Each number is 128 + 24 x the weight over its row's rms, rounded and kept within 0 to 255. Layers, rows and columns count from 0. Numbers have three digits each. The size before them is the row's rms in percent of the matrix's.

# layer 5 MLP up, 1920x384, rms 0.164, rows 809-845, columns 0-191
098:122101150151117134113094142118089098164166153139116119136129099117137135069133126158150102124118131095127174085108126142150143165141138161122125125172151084103114093140144194155147133108142084118167109116171167141135122093156149137113157140111128112100145143152129139132109121112146108141149118103112166122119129126129147158126108092169148147187096160136106127147164149110119137141107167127125130139164091125144083149075103114151148080117145142149115118092138125111135111140130181124089119108092110157123137095154101149109118117101134166137135102166132148130143171095159126151
104:071125126130105090101157120141118119086093093122129150123136144165116118080154096151107149096151147111151096142081098163134147105126161153128123111113135120132136153136103124128098117157099103124105109142153123142140123122119149091087141127110095157164133120134144128145147102119103143147103106123117133122123153127119103101153141116122141105137143110146138120139166165116122128101079133105115106099116131124121150142169095123123120089110135115103130141106136102113089085145140136178098149109142114130153063131132168128104081118125109068129139125119148085140099144118149153114
092:100186091161190138108113131114140106142140139080153135143172168139142104076119139145132178110153180123147108101072155089088134154104109127096145124128071139127123145079143120121112183132080137100093123164128130105110141128125158151127102146128146151116127131124151163088142130176157128149152128107121140136165136158125116109120102137175122123121126144142142152117120153103111167108085118110135146081144102107143166145155148135145165120151104140149091134121157172135159150154131116129125161148122129168105112161147097122132105084132124128099138132141091103114100135130108141087
105:130136131101094091153122120130122137115115162118153126142139146099133122182095186142172117127140133146101156155143124080121124137119133152127139167137125140097139153114111148175148092103131157103139106162153109152148126122086101084137137131118124132157113072110143132127116120121143157197146132107133127130098111096135084109145121083090113145170174153107145160165114121114113123134140143153106163112166102053148155145172137104108118111112110116100118122104102125103126092127093169123115148105120132173115152129161122135102160163151154139131137156169132107113159167126159124157
118:105134131137155126140114140156046178113126142115122109113125097096114134120151114131115135106176091152090143135139128109111115141096114138135089170155104121133106103113111143132127138136154156114128161057150143128092138127156146106119161131088144141143165149111144099095117163145139169130158138151128142147157106149101150123123061137118134083117127125148174148157144182124129142083167107103133133118140136095131111119140113115128127111161155108121132134101121118117120129138175138121121101168121124145097158117109129166158101131148090151092145101146121137160089096142103152114
095:101120096137156151135136107167166136090122107139125142143165153121100155136078100080125130171133128132106155101072130137075131106110155151119132160124137155153107149132132175145150162173157134151156152100150150149165136131154116114126143103146170143135137148114152133100167149099172144147139137107161128124117106106124135116162108111133119112099115124131122109146153118161146117101136106120168125130151113106130145122072143100126151153128105128122169118118103129104078113099104106113088164141113142118123131139143120098120157138101136153148114109124134173118143067136143124144
093:137137112102120158139131160148108137073143116101115122118101096092103110177114110140084114130136131162162096081157083145093162151103148098105135137154129119131159153120127127164111113128115099144168120115131148134110142094171154113142143107139125148094159093138147141107129122126122112118139153144128186123171102109162131112128132126182135145100118130133123164115155131086061139117109121127117109133133119131098094141117140141131125131135139128143115099120064134135126158129112168085162119189139122135097165123137113124122153123152138165119115128120134124171115103094116128122
108:138133127128127121155107188123133118146155126140167160117170118126093135165135126158121127133123109159107141141113128152157108177097133116156139134103138149174097161130156125137166101127124144131120132138119101083118177104093112172127180143121112103111140146123130150107148141194131114163112141147136069094119104146116115117141118146131101133137100145122111139128069116150133106106192129093119140136177106118144121114119121116118153177157120152182118133124103114129129094157117181160089122165127155103134155124122115105108130144121087159060100117134134157151138140144131142124
114:125117160097083118117111110124145145130147142130102171115106113100158128132104124151117126123142153137158117107109111126179159162113114117116150103143123191140154144132159118129104135161084159130089127174147118097121114105107159132095180162103143159129139145155144129109104129101123172134125115099130100111152115148131129122115145155180127170113116137119167122186136145154131140135106159110080081131140134177098148128121144107125141136136142103134145153169123125137108111103115125133154104165058117131170102169163181134093097161099142165131094104144152113144122164097127120144
094:093135142139153156115126132143108150141171136152071160162136107140135119149114087140153134134143144090115138135119130118137129113099144145104142098144161104145076126124141155151128122130133129138114125097126110117104178130121140131116142141077137118102156102134152142142139194113138139171128104100088126134159136093179184151108122114068143123097204134153141099129129141142140143123135167139174147071123103166109132132133161094155119136075176151119117142111100119056179180147080114108103125174132146156107151108112121124107125134103134124125127157124143144134113127109120148127
102:139113090098134128124109090118133124067136146119105163104136132110171149137159146139126102131134140116115135130123098109101102085151170144152129111141171137115153129117127132128122149152097154132127167138099128144135107116119121128133141101158163132132098151066104173158146191121161159122101128128122135167114139095106143101099101154115125123155151122118120097158100166133115110131089110104115093114115126165087149120168076096115165153167104146102157161099092180115124176125104158148159138140086132122111113127099157120153143145117146110137119122122195102112172126125105101128
100:141129132127129127129171139107124159119056124162123177128107098127106119150115157144111106132128126114146149102144124119176147158106117160127121129108133115100132175110135153143070165144152184130120134100146166148135146123181095133086137155123114157108090090116149102136119157114093102124170098135104107114139125153121099127145122121145139124125178161107127135115128080122093141121130158107097111127110157139143154140128143102136108124137111083180134126132126110156121106126140099110145157126152158090103111152157181127155143135102138148125085130111119142130097159130138130104
102:132120134130081157150147140142139120113136134132097100114125170102121118110148105147139141151100122153132148105115114153115104132116119122110162154121131137125132148133134139148082132163092178104128149152109106176129128142134164154154141194119108147133181145103145102138150124094134157137130148141091109092198150143127145127126140134121121135113147152137147179181117167168174075144154114128112081145085130114161119162150160147146115161137163135138082103131144121071156123162102123153100134086116101105101142150130164146134165156143094147170141144124139134130150119131143127138
092:080118115103110139148126152157147135140145123151126123105175140095173144176098105115142107147151138116095134086106109108166117133165114133117113171147122125133126079123138119130127148128115134125160139151108093086152124123122144133067137158163114126124138137136081155123149173129146148144144163121123156116145162134172129135138099139105143153104146104158100133143094107170110138165151152104160140100086140096163139118117063178133110125104068151142096127095188126142107153106137134125094182127082120127108161152173117116113144129138075172155148126081113141121142116109114119160
096:134148142144109132122152129104133118119133112105087121113156130084118139106158125137132160117104101113155118123104087101093121183088138158139099150083151136180142100140096105098107133116111124141092129149132137152120119107094134184128128116134156097116118146101147132173130084130139154104149165135137131121171107188148134086154161120131160163146121135116137117102135098128126145145130097097162155099133141084108095085110134145152140161188121109124118129143141137121120093094144134168115110134074117125109122186136130156140145141137128161130107124158152156094173098112160164165
098:131127146162136100109188112142123112117099140175117131101120131156143104109117159134130126102105151146109131066132126137160149128113121131140139123094174170094130104121146132156071155122103109134128103129135108111125115137152098152128154079112066134117128130127105083160145121132162083137114148133098157112126169129128136150120181116140085141141111134111102134102117176060124116093131145079156132098107134125113150137103112164108123082148137168159144119150159150147137120137185106168090124129105184134111105135118136118072152108110099146153105124126133141128101103122125101092
102:154083133166189104184132119143067121132136105164150085145136138120092159111163151150101123146158091155101125089126104109161119129132140105111102146113143136135129122138110153169124108129131022127099117071106144146129143117121080131107091128129115161141144178125114133178111130162138111116144182116099103137156127111154126153137119101099141138112076129156126144098125178117070120116130107120138120161103137129096123154120119132097117117154122163166107136130122123125149124153121131129145150144126118116098083115098140068124120111165115208133148138135136145119175125105145107155
096:064092119136111149102126111075123151118103145145106116138117085120107098118172145123150125114114140131075109109116132151137153141132160106103090148116162128095132119167127154110171097146086095078123103128112147153146081139120149150177141125131156132161107110146161124108147098114140135134145107085106137136138128108129108117132117139140165148135133105168111180098135140088110148136128157125128158118169129146136126101174150129149112122120124156139118145135111166124130116128119141157131155123110125164139147168094111160144135099116147088108138167118098131144107114081135126111
102:168140129121110150171123101143111107154115150112183175161139098158102150209154075133159143135127162142122151096125108129089151090130139126184145135121168165111131170114118141162100133091099132128145093141120135133118133148134115160110082120188175160147144095103120101118103138125133121122079116111119157098159083130168167124161118112097157154142110138136108131092128152157152123126137124134126156121107125174101172129108151107103085110163138155092098133124096122108107123102143101167148126108099177136124163127158116104099153132101136149170136117150162093171105133120131114130
102:135103134133103094127112138103157045110157135135165144135113121095122126136095155126123184169149155150126115101129164098165154128099122105147108101131131155166081119147126110132123110157074157170120155129124107115114153090139148098108111114105175145147129102109211138123125119096136138138111123095132101164103087142147153157146144124149109128140123119118134156146112131171170134134157141120138142143112128107180141115137120097122127121117130091098103140157166137138120125151097119131123149106140118133158144136108081133121140127095104138165124157138096102144106123160112117154
098:118138142148166119092130167163113133131101118077120165113146097096144093114094161147154129160150135141135103135153161104138129096081115097159105151132085165139093160116101129180166134107111148127123116117099097075127116071138143150086156090110152122135112117131141166133139104155112202099158140081122139147129157144127117111156132138088096146129139099118145159118139130118110126141111124112144129218141121135073157134127157128150134123140112104185098154175142114109112105156115162106132152143104119128163187118135148189113116115167124152117161157094120121113171174165126133102
095:142171142141136079122120120112107154135129158137096136163153151145138120100183117169173112120129160097101152173118180124119108152116095128084115142127169134102112063137135121155124145144142110137166086099131111174157140123149119141120120129091099097119127139100127142105136123178126125127143176135117127199132141156177175078137124134127183114115136136140127104128140193113119136138116131126148129113126179110099137129126154124162137117117131129138115131104129150165159139128096122137156162128131124107113137153147128098090105119155088140132106125115120115127105109138115141112
097:125138116146153119095105094135107138139129182137151095130120104118154125084150085090123146147159142155124124111129119148154082126132115095169120155131117149181117122140099113136118127108085145162110141116131147088104097151133162146136122129172128128089090127105146128144123123137193150114108162115119155121163164097115121088095104146156151144113126108135109128124113123086079127155128140114133097132121105122097131153123079161154113152173094165118173104100151145113200145109120130122097174139107121126136107169116118155098128155111091169097137138144128113187166154110086110189
103:123162117131106099139133138161110123134130139132087138105062079105145100122127139125080122129094121121178207132138127097130132164127158114113094143139116138142146125114127122132141156175063151124101147081155170148149143092134143171123143153135122134113159121093153116108117101118136149149115152131130117095106095102111173148194112132143129118097129103165167156149151174128134159159153148086085133121114124134152102131154150129128083107109140164116124106129121161126092119158109105099127112127120134154112102134155167164155117133136135132141130160129100135138061171179108108110
109:141133100080157148154126100137141117157141142109133126109117160133102162141122161110161119133130112161127102135109164140098103093172107113145138115104107162133103116129152168106148176153137145115190088123157145170147103123134184151122091115136115134119122119144118118140106120115175078098109130118132141129134123131109124096170137121102140119137151140165105133179115129157072102125138146108177128082129125081144145122115106147121100150109131203153106142137126094116141118136139136190183177150097114124133142102144186114128104127112144115140147113145118118131156115129120135152
101:049131087099143146137131131125144096104142097098116127151128155103156140142120119116109094137114122128143104146130134085146133138166134118098106133147120116141150220106120112162123128111170147135115147157143108127146161148141121108123149128128110099098157178097108114155138153159143138112105142138137119131138145149131081107116131092143148134134119142092158132184084148115129154150124111107085136132139118114097116152123103099139076133102092159124147119145115105101130141132105104101100116116154129106103127134166143129148122162122100129112097100126138150117109117142146119100
099:128089146088190158171132136123172103123106154146111112137104169127147099175159113127131124134148157127108143147111154140133158139148127160097110156141132138121159113108129145126117138112100114145139140164142117112115134126114163102116123110130169141134108152145163141121104114148148107150111135166131144138150113169133121134168113091136153184126138158148130146125134152094164102136135134092144131106117155110135114162115153154088146156136131140133141165120126096147161137101118115146122197127143167170133115110130128117143132144136140153094153073149108133109142116123168181079
092:125163126140087094144142149123102114149125104153173125103130148174152125150134134135115136149160108172107166092111119086121097122121107158117105139139122164105128123125101149127089143128133110093179167141094148106122164135116142117134127123112125097077126157120125095156160108135109110105147132142102163133119142159121159129136110137142157141151116138158135116096137099133143142116091102094149152136165132200122134113138147092143124159085100152131122080139121134088138161102116159158131120121119170154184154139102109139132091155103160124127145123125118129115110147122152121119
111:151129146149184167108145144159096120107149122131093098088148092154096148114136136142142148121140133144122073121111134123146115133123126128081164157137086087132136133126149145127201135139125132124115124111088158156181135162124144088125150127130137122161132089157131122134112159100111145154117100139111117125133098158140120146087128123139116149168092169158138109117099162135100158136165086161109139149148131120105138102146126135137087117105135160104132151141152117140146086122103137183133138161145091161172118123141142150096155106122166149139132129076102169154188099148113115119
101:101138102128146170087114125116139147128126166128156096130087171141125127176159153131098137143126147165105118136143123107108148124084094095126109157156100137153115113112090152114094160167101134102164154135117105127126111083123166102128116112096125093106178161141124150125152101148149159171167118147085148159167133138163116140128152146116122132135111102147148061114151181141121108096104160090161121151079160123151129137114132183097162112114142134116130157141129085115135162136150117144103126175156127139140125115159149170113134171141102112115111112099106149169133112117147123136
103:110119147123126179173139133212088144132138114136104076102115120150122174140131128104202116146103114112133126087153151147130137079114076148103103124132130117117083127100130154172146146145129115129091142148110092089120121126105142125111143128117117086110107103150115148118118087149163126096143108143157122140146102113122127144124117121157129137173115129155114090149149109097099143103126114141120108134158157148090132130092153139145109148129154131092131124117109174115145124121134147141143110137128137121114123128116166127124083098093143135118098101119121113111159092142078139155
099:144114178128167116133123162089116146089108108152153097111131126139071124104142071159100101113152187145142141102138136087105110129122138131145175088182141176128108145131123067115123107106109145125138119142166161148132123141131129120111101097148141156139143130126152122145151119140133106147131133123134160125105133132133117155107148106112104180116098107145083127127159126136152133084142158124126177088171106126115121089155126094169128127143129141110114148132127142152173118115089134146103141142116140126093119126156182155134140100116104101095123124141181144099148112119119086152
100:141115155136153137134119124180179172102153123143107169138134141087122125103124132149126150177142188133105173127120118129160124099130137125123151155106141130140135119156114104085166150114101096137109131146145138144124101161143138100118159104128153107090130102126148154114187138106124057100120139103106081133146120093126129111133072146108092139167118075108191110127107099113128152100177130136119119116139114181131137147139126074113100138120117174137143115119097139146123140157145104117084131093123131145132110110125133128117154101090117120133110122082117149109184129106151145128
095:099139062178121136116101101130140115086115122125168147155115154134122148099126132102141156133122100160123104171108168101159143127157157068096141154110138146129137163095117114117115143127123095076128109088067156118142152120109146105050117127144115161091118130130146130095167117127109116110152170110125135163146122140108116140125130075176146116138099120111124163143146085108109102163149049159085151124116130220089101125152096112143107171148088129130111147116123129106167160109135160145163117125119133125097189159115107122108141128089122165115097141096138135115154119157164114107
104:126137143133099111104154089178123135148103102165131147110112156157123121087079072126155148120110143138123145138116148108138134111125131093113144171144143108173089081104161124097110131098159112130138135165120136183137123137136109183086132132153158124134151133163144098147094110136147138162096137091146118111104086128115168144143098122114124114126148138135144118168138160148146120094161089117111149133166156066126113146078114097125109136126139128133106118114113127121153138111150117115146148147109121120131094139124120148136129150105129151107135174125106149150109118123111125106
088:140108120066127091098094086115086134117141094115123129137143147115158182109125179123093152102138131099140120162122083080131100106077106133143147128154135143111114140093098137146162111070126119118115157142155123135121176146141145158160126121126109108144135095133180158138104131151178155114115120144110113130135131080143110096141088140115133082078113125126151085103122124128101123111122147156147126149075114150119130146134112124146149131130104141118130103082145133154134087109154144176137129151136073108101158132093130150097122164115115124092092117098108151166140174115132146080
094:138106154138113137128122098094128183114133127126128150158145123116134153132123100104102160113100123125110115069126121112101095139155147135110133132107148139143123166137137128140076113135137136117130147144138121160150110144146116114125156132116102153119159155114124087133147131117141122164111154157156146102120078098132126119155137124131073070142091112136155119137127114122101150083137124135169110088138114183139106127179128143105126141153120156080106157136155134152130098093152165139116111149144122162113134156154146121148136106162110117122134124121100131151128113098124150138
# layer 5 MLP down (transposed), 1920x384, rms 0.164, rows 809-844, columns 0-191
098:169131143100170122140144107151149123117135145139101108120098133112139186109118121131148109124108116129111124145165131114130146125144101116110097089132096150102147139108114123138124151160164165094109189155077090126106126143160143156141179092121103072125174110181157156136114108104137190172134145148128139149102117107118163146133116179151119141116142151099129128160147142166143153156116128163087121120159165138115140113124092121121065148167141145136105169136095132102164186112125114108128142132145146156079170158134099109164124127097136146159121115122091155109132177173108111153
102:130144126162127152141145102119156142095137153099116120139128153130174132099108108131123140139107200118181144126140099111157165150147110146096128128127151142131130158136076169131120135150091117156166114108137155152140104131140126164142150118150137150109145137193154097139132148127159129095114099124162152115160142142092131147114105125127157116102148084137134143099135089089108132126116129119108103129119165147127133137133103112109129130143153117090047113151122092129138117089092113123133129132109183063099138117118133097161136138142105119189109119104121168100116106156127126165
100:130138150085135094119086144127122125116120118163143144148115103159122131133112125108136110053103129151109132140093125096135148129162114156120086116121119052139141156118078133157134092161140115101175097129092157107128107119118132191124127137143147165130148142135141110146113146106162121077105133141164130131107147069118165137099127104140139124149103122120172128152095103129140114127126120180154111172080148145112103098154133137131104113169178136075114112126102114126167093109108104152131080093144123115154133128109121148121147118137116149107107123123117113181153120109186145111
100:142133097145152117092114162106116085113125101166137131136103138138080121133078130103114120106093114107175138148155148156133144085127147161150128077145145135188102098180096130148112118117160106174086156111107135099169124175153120090113136082140113141163121120106121163111116142113102135094121109100111131133153087145123123112184132159137105133121118168165108125147143131155083097131124164091129109090143148155126116142085146133159183108140133133140108122135132098129127145136169110133147129145130128154112128105095096064123137139094122173183128117129105142114080125111180118115
086:091127153149127122144154129152149102124114130172095132114148130146148139134115116111173104143101126139142068101078132109131139109122130108125150143117117102137148165156138118093126151129115102133177128188161083120139120105161120136135125128108158120141125123148142135107134146149179102134119128137062124132147147148120101111114140101112108170114118137167091147140162128158105105171138153104123142128121106137179136158101143123136131147145090100133165104114182142099154122086095134156134085109098101144093149130151127105128156139104167127146119155103158128117136136108149103154
107:132127077127123137133120135099121176100146115085124111156177125163136122148083133123106159147121138107114137156105110178175120137159146161135126110133162102175135140158116076133185161155156167100136151198123141104081140093121145128140150145097179129112165140059093104121135098105141131124113114138196104095143096154094116131136130128115175101085108108128096160104129174114104132162152154113089118105155133101095158132113136143137121100124140099151147119134105107085126129150154154140165137150120110112104118113113108151133120144155119149112106098117125141122120125140173158142
095:161152110131115114184136116092137092107130110121177166085147148111097127146120119145110141132170107166135166125082108171136130122153135159128123135137089121146090139102119124109167138115111127097126106128097121118081110136146157164150062136160146112130080107115133141136095128118090108127140105123091142166100151135130143123113114129115146110130074133141115158110105097150147142147153158165130113124158116135134157114102132126163129121118090123128078123135158129089143120113193129121143120088171089088091126157141161101083120154139087105141157127107161146114111117138158129124
112:108134119121155132106142079132132123119100142124067140114106150145141136106108103118118132153107141113160127106148142100101138098138120141106126110141114131128124103154080152133098144107132118129124131119124134149163088149149129115133079115159157140160114100131129108116108139086137154126116105114107190178140108145153146145111156129115171115143160091125147121132180164108115162145110107144119110127089138126115136143139148123122109085105113114096130132126162135157103151136114101110178138090116116163110116144123143144125106117131185090178142121109133103118150129130141134113
118:146123127123132125088126137117113176126096153164103119140132117149118120107133115150118093132162077108153118160113092145208113146156134100061094147105170126155117121165115155134120125129102141142076095078140127092127129159119118109125134136105189117129082154117134125120132162139137119126113114125123161136166151142126131093135096145145131134144104131143120143153131155164182126159118074092095153130135095152139114113143176181127133113098174118136156131165128164092100092116144177152121117116101120114133097097082169150108105122142147135155160117100132135125122142142110143110
087:143161159117067111128130132126146152119129106169091063141139159120112106169128162128078112143137112090122141157111120142129140153125122137134115154117119164121161146109134098129090143106155136134120107105119147128134090135130107119130098155156129108147111188111112121102165097144124151058149160101149128171086102135081124133139132109157150123141077114144141130132114112105060108122123106098121113143144145068119102175131094139111143122195116090164121110133134154143109143136083150152137111108088147119172119161108151182121165098125128126151099114130158082128166136118136084129
095:082120162091121149123185147116113114124118170155108096132110110096126124093111119127119097122130119154103131139090111106082141112112116104150149171142134128148150149138123099112131143166097133149133130125155140116144108128144086126130112131141125144063158120093151082121108154158161095124076173136105096122132137187135152102130158163101145103100100156141163148104107140164103149109158122153169160120124140156159128141117127117102142143140095133104126143091124122108121147136104091116133072136100129080123108081108147144108106141178161140147122107120140159106129095145130131154
099:133153121130112129089129136159110116140131060109121136122128079118095113125122117088124171153108114142159170137125150163137120128123158137114131116165143158163152127160094116098159130105096106130132112126140135122126087131095126162126162119145142138161143116099160152089110139098129158119158142124175147116124117140161142124113103159125131088128138129065165083116130102129149128135112160135151124134159102152116091095160121105140162152119168121124134158110121183127110166136092129138118170158084132133124135087124128084138146166143139153125088131112136141140110114143151097097
100:130198135129135137147153111129143160119131059132130134107126113061109113120136101131129095173121161134087154080129120120137139124174142156079122154134144133099130136135128087156151144141135140106163095181142141120117111134117124121120129138161147134089147169148145134120110129113187152110114115124097096146102145142121147145073154076093146126145118171075126109098091116124098123144168144093082157130115129155158122111135132168095111123111127080150117139106126137175135096102138151111135143095116111097164114056139106162120131142147095088150143169121180120159147144117112140148
098:150154108189121100112098129111122116139123146131139140105090143118118148114127185117125169128100134144179135168147150137130113129123132126104105128118107142135109090149137166135115154140164137131113124174134137151100108115131136107179127166116134136138152176135165125143143152149128115119126096125139105128087099124139117109130152124177129128138142144090159101125130159154163060107091101146084134172138153194110137111138157108197112114148193138087166107148132157114140133152080120091187115111139108092143124086097105134115130126135140110142124162100134113125110169160110140102
094:108156111120128101159110136132151169148114128110130140087150149131171111133111125089194111105102120140105153101123117116095125110173175159156108147118116120099154122108134113119114102129148091076177139136158155115109065167120118118130156139113101124126112108122134127159123110110119098127172131153112119126117108169117157091146123100135113116127118145126127138106117183089140076137112136159105090160132124155164094149132109092155155100118136168103144155182158155131132136109130100166110163106146157174173090073132096145085089147107137107106132144080114065190110119124108101088
095:139149067165139143102126159158155112147133081066171138118116131132135095145114104141119131186121103140146177107113129149159108084119112181168125052152112138193131149127166124099124112140097099129105134122105136129105150145125138140106128122161107168162148128124142105145107148090127143150148119127124130137130128123141145143110121135135116151149120121095143148177135144156146127158103123150148110077163115145084129142191103159138141154125130107087139109168176110160134155127103138112143146148158155073100159139153143089130163132139123084081093111154128103179123122164135125168
095:106122134190087109090139123133093094092131150096098101078079138113124103107105168115098124088143154124141156144118116081160153143141128113143129106119129107134135152123147120111181174129109138086122114157103113129145121121153109171122094095149133173134162121124097139112093128125136177116148107101138147094072090061152105133122149168115095121167107128154112127158138143169157111131088131148140150143138110125130131094170119121151131113106105104160079151110136142107129171109134179139127148075106105127137152132122163100132086114121121131163142139123122078138129091195146123102
102:099110118088129098137100180145182150135131129089125154123158082139130092164122138088097140111110103136166148145111093129125120100158194135120114191103148158124128134103119123105142122135109097098140141176137080137100111136125112115154131133095174127146134115126111147173120114121164172136132132164147140138152116113133110121138188116136141129115126188130121156159102117068121132144129150130133108117158127145112104116123106113157128112140082138153142129129135084108143128133153120110109140127136125153083191121139151150127118112154132116136112117136134127095135145131089083094
097:143098106107157173138054144140129121097108147133092083181134140125117123146147175124136132116094133115131118081177143131140112098159120140136115119124150157110135142147149116103122141151143118147101137134103123134159111077147104149167123083144115100141120113080137130114152136097139176152104111132142087147193136143104147096097110190142141135135103112111146156136118133150101114129107132140192125136161132138102122148109123142134072138093123147140103099129160144137189074139124162146087104095147124114101109087105150157122145140103136128143121112113144130105147170148166133129
107:131138121165144137096117100131163103097144114080120128132134118146141147109131134124133105125120111112103144169178146125109108160086150134152121159178115166126148130120144118173113099142085099101124081140166118131115155123126152125134121159141098104115174163057139107114152095111159148113136118122166159116167111152108146130123116120146133083139143120143105118093120110124131110102148116119134107119137134147084157176181107159115124136135123189159136117130116096132168101131130112111155109133163171148123132114086124132096121140087139151155089148114129121138131155085133158097
087:149119152113093110132135065124164092110167120149138128156148125144125176129136119157144096109173102112099146107121092144100127127147118149116128113137172091119135093132172157137097158123162109088121123146084161147128131147155123126176114115114103114121142131124144113102112138122165108140121072102108107136134122161121130128125141136142173140141104163130111129159111124170126126115163141130149119113108142163151141120156156103118121132115148151119119128106104122143128161138125064143100119088122122190112076115149082165104173162118161149146120100143136142163132080071146104167
091:188099123108109123161100094180152139122106147089128114106111132130195120139111121108100078101155156158098116069109132148132165158126140109119135133164140128148127151111098139088110076103123122131129141158161109131099153136161148100138142123159137135131145117122156109126151125093154106120156144125146118079147106099073137177151132148118097151162140162125121130155162139154102121139117161120089130120133201115124155145126111123105107128134133129108119119124104089087140166148132083119124112168131158123144113133094105149146105133153139123134130131146108074110140151109117116193
099:119100127139154113094122159150125100114112096131104143159085108105130096148089145124102142084124108112116136101142139151085102088103139152094133080148104125130126099133084136123151118099163103107131102111137141116149153110155124113109130168056105130139164148101122129129112125176134091129146131178155139133106076112076120122167167144133110148154127123123154104141183107110119172070100132154080125138120156094158110134129153122124110140150158116116109139115126142108109128142144141126092127109119157066105161087134084087162118088137127131106162104115152142123121136145124145117
095:140135122091140102106139132132102111105158147104116102097164111106138153117131155140122108085109143169131130128113151157105100112097097133056186113147136132115130093137089112130119142094147163120122127112123119157165174160092131106092138143144084111154134150158143147126131107137142099117178149148170164155163134136144137131135092140147112081106124096129104110122175129157132168142136121169143142094145111136103148137116117169142154138132116108114109132132146128150134184172102142176163163133100122149124137090119091137126129166115107089115102116119126123153164134108160128142
102:128147154114121128107094161108141100123102133132142115106139169085135191155115116153122161115130112089123084101114139142133140099119151115161144144141139128178175143100138096130112140108158101129131172131123129161123101161119103120096171156110083118127109144107143120183110102102101126146126138135106105154091106122137131150130133137110104147145141116109136118146108157166130108150123130141183129128127121163149162142142079155129118121129123119126146097107114083168124140147146153108148181110098136154121154096119099160118126119106090101095170123143132109107115117161131129091
108:152141103177098120141130095148128098159105152101154143130089147144100138150122109140170131157120099210163139119093115128117153172119143076160121131142126154169141110139184130126101151146135084131075169111120126110173157142147142133156156134159096124132141109142169119138159125143104119117099126106147094110173151163090121148133136129114130145124095131096145170103158117088135148138104113131109105107125205127166101081119111119127167137106142114127157138134125104080169105146127154133142161132126111153094142106147125124141104145126135123120134116096151113116155087114092112140
096:139130114117108091112082098071108159108153152134149147128133164094126144142135136085114107135144114140138123136126155110094108138108129137133075106109152108112111099131109130112090161128164171123108133163112134107157120156122112122158158126141102070146132113110146073131117120135123134147152104100169139121129150122140108124164139149127086135100150105161163115136173161112139093134133113180159137157129153124095096123156107135147135112121136137143122113132131106205108164167092104081089142145085117140167143087111170126122100096132109127111095152135110133138136102142157131161
097:120141143116139136120126108124119141079138130110085141134164163157123144128095129135114125090081176100125083163100105118157156102156150121145204099118108133152128163168131126166161116129129145166151162079140098162129087082111120119165128170210143129134081104138127102104117120101147137134158140148150128138151121103140120140137091102088060134166170134116124140128151133134113168150142137173075126145158117110116107156132104097152165152160142079142144135120075120104145127136149100134076145085098068099069103082149117153154125110133106118086121129145142123127147163114143130115
109:173123137148125114125140101175120150093134136077148134104131128165149142119145128068154094157117139118153067116121131150137108122133131117105155165139092126154144133092149105130161139138132106149135127154127137099153158086124126087103112116109109156148148108151147157113131120146114116155131096141099073091123092149133139142104102133138111087104115129129128121130077133119083120159181127124129148115113130114151133065157084119111133160135094144132129137149140147133135120109123119103136162110159147117128116053140118146144153101146098139112145146133137164132106060155108152125
085:121145114125129069168154115141126113114155104141166125120137098176137116096095132109125123100184151115136097118075144110130111124145136115152125088131103125089131114099152129125110109117147136113133132148154129110135125143166088105149124177166138204123098114122146130168140146107128145086131179165083154113166095131140094107156104139115114085121133127117122139163137087175130174124134133145094102125172146124119089140114117132119157149188118128164135128136130132168140119115137145151130139124177141150140169111104141069142137120150150122126152151151132101123110168113120139117
108:120097100137112169112154076144149107081126109142184176115111120144133133108137159134127110125088140149140084122120151140154132136167154108108099146122171129093162118179132139171069108146150166115138114141121129077119119111115093116162160144119126116152127130158104170150117117160146138185125168120147159104141122082143140121105109133157116162128153120110138137111120091120118095114135149152096113093091131127140112108143101136187110125112172134146132125120104106174155160145133109128072089106127131127169141147159143114124125139146073141149117129144116142127141138110112141129
096:124112167113137113115140128119131100093157158104096131118148110149135131154128181127136115118120098126138141109114115129114091113121109106132089134119105114126111137173159134113116125144132139073116138149121120131129154062171175128153134126147086093153105114109149136155155101129175107126132117129090142145101107071124160144153131115191144110118135126105144131151179134095135094134129113138104114135107171121106132109127127113084154077117130095103130068116115083127132103124161159094137104105167109109160153130118128134139110101098134135171060063148064134123123151145112161107
104:119121132148115125052110130110068181138105173166114113110106078115133139139132151138159114147128131127082127152071145127112127119118158098143165116150150134126095118166141137164113152147073111113128131094110112131123137099121121116104089101140138115157111083157100094121138113136162127128132142139117128118109078113105104139123184141168161095139167163144159094123147174110088124129078147146108131101131139119174102082134109130135161167164089116123145139148091132121120134090124156094163103117121148099115142081138130111124104132102106094133124113100148106150141144151126115141
103:146120111142145148122151142170120148183118131113121131090099119075131087147116133167085126124146131153101129142123142139124136131146145149112123123120113112120115131157105132109142128138081148134150113166136143121113110117127167126174127142141176139131113167128103146107131110141133159098103160126095175116150152133162143139153126102153116117113139139151120127117090079125110060124148127160148128116138164124143120205123113100120149110126072149149126093124143155142143126155118122147099117145131140161087112084152124149154118136113100113140117117150127103128148159188135114151
106:101141137104102111119146169130150131129160179074113147148134088125136104152112175144107135134137126166160145101095120144105115133106163160131110175122162114119112121185147110126092097081150161140091144162139118095124134112127124112121099160119131153144095148142115102128133109125134117136107121108130106114137119171096142160120079150117088147074094124106131134091125092107112146091115143125123116146113142098102193113070135136143113110143145121084114112148134185087112142131125098118156146104115181110133148125096110165118119082143100139134117129103095148120144109103114169100
092:143155140169128149104145139141128160100133154142119128134098093146113108117098124165149111106108134146113099106117174166125170154178121123153150136136127092164152086178145118131117129183137112128113104104133122103125149078143140110107140130115116146070164146145133106123096102121115101123125174149132168155125162161113153123109180128126173191142118145144134154159152163165143124137128111101125126115137121086158165133182119131112135115126147132116106102155117113109109130142124152085132164148134142132168117121197160100145148085163124140183175131139126108108141094111092126157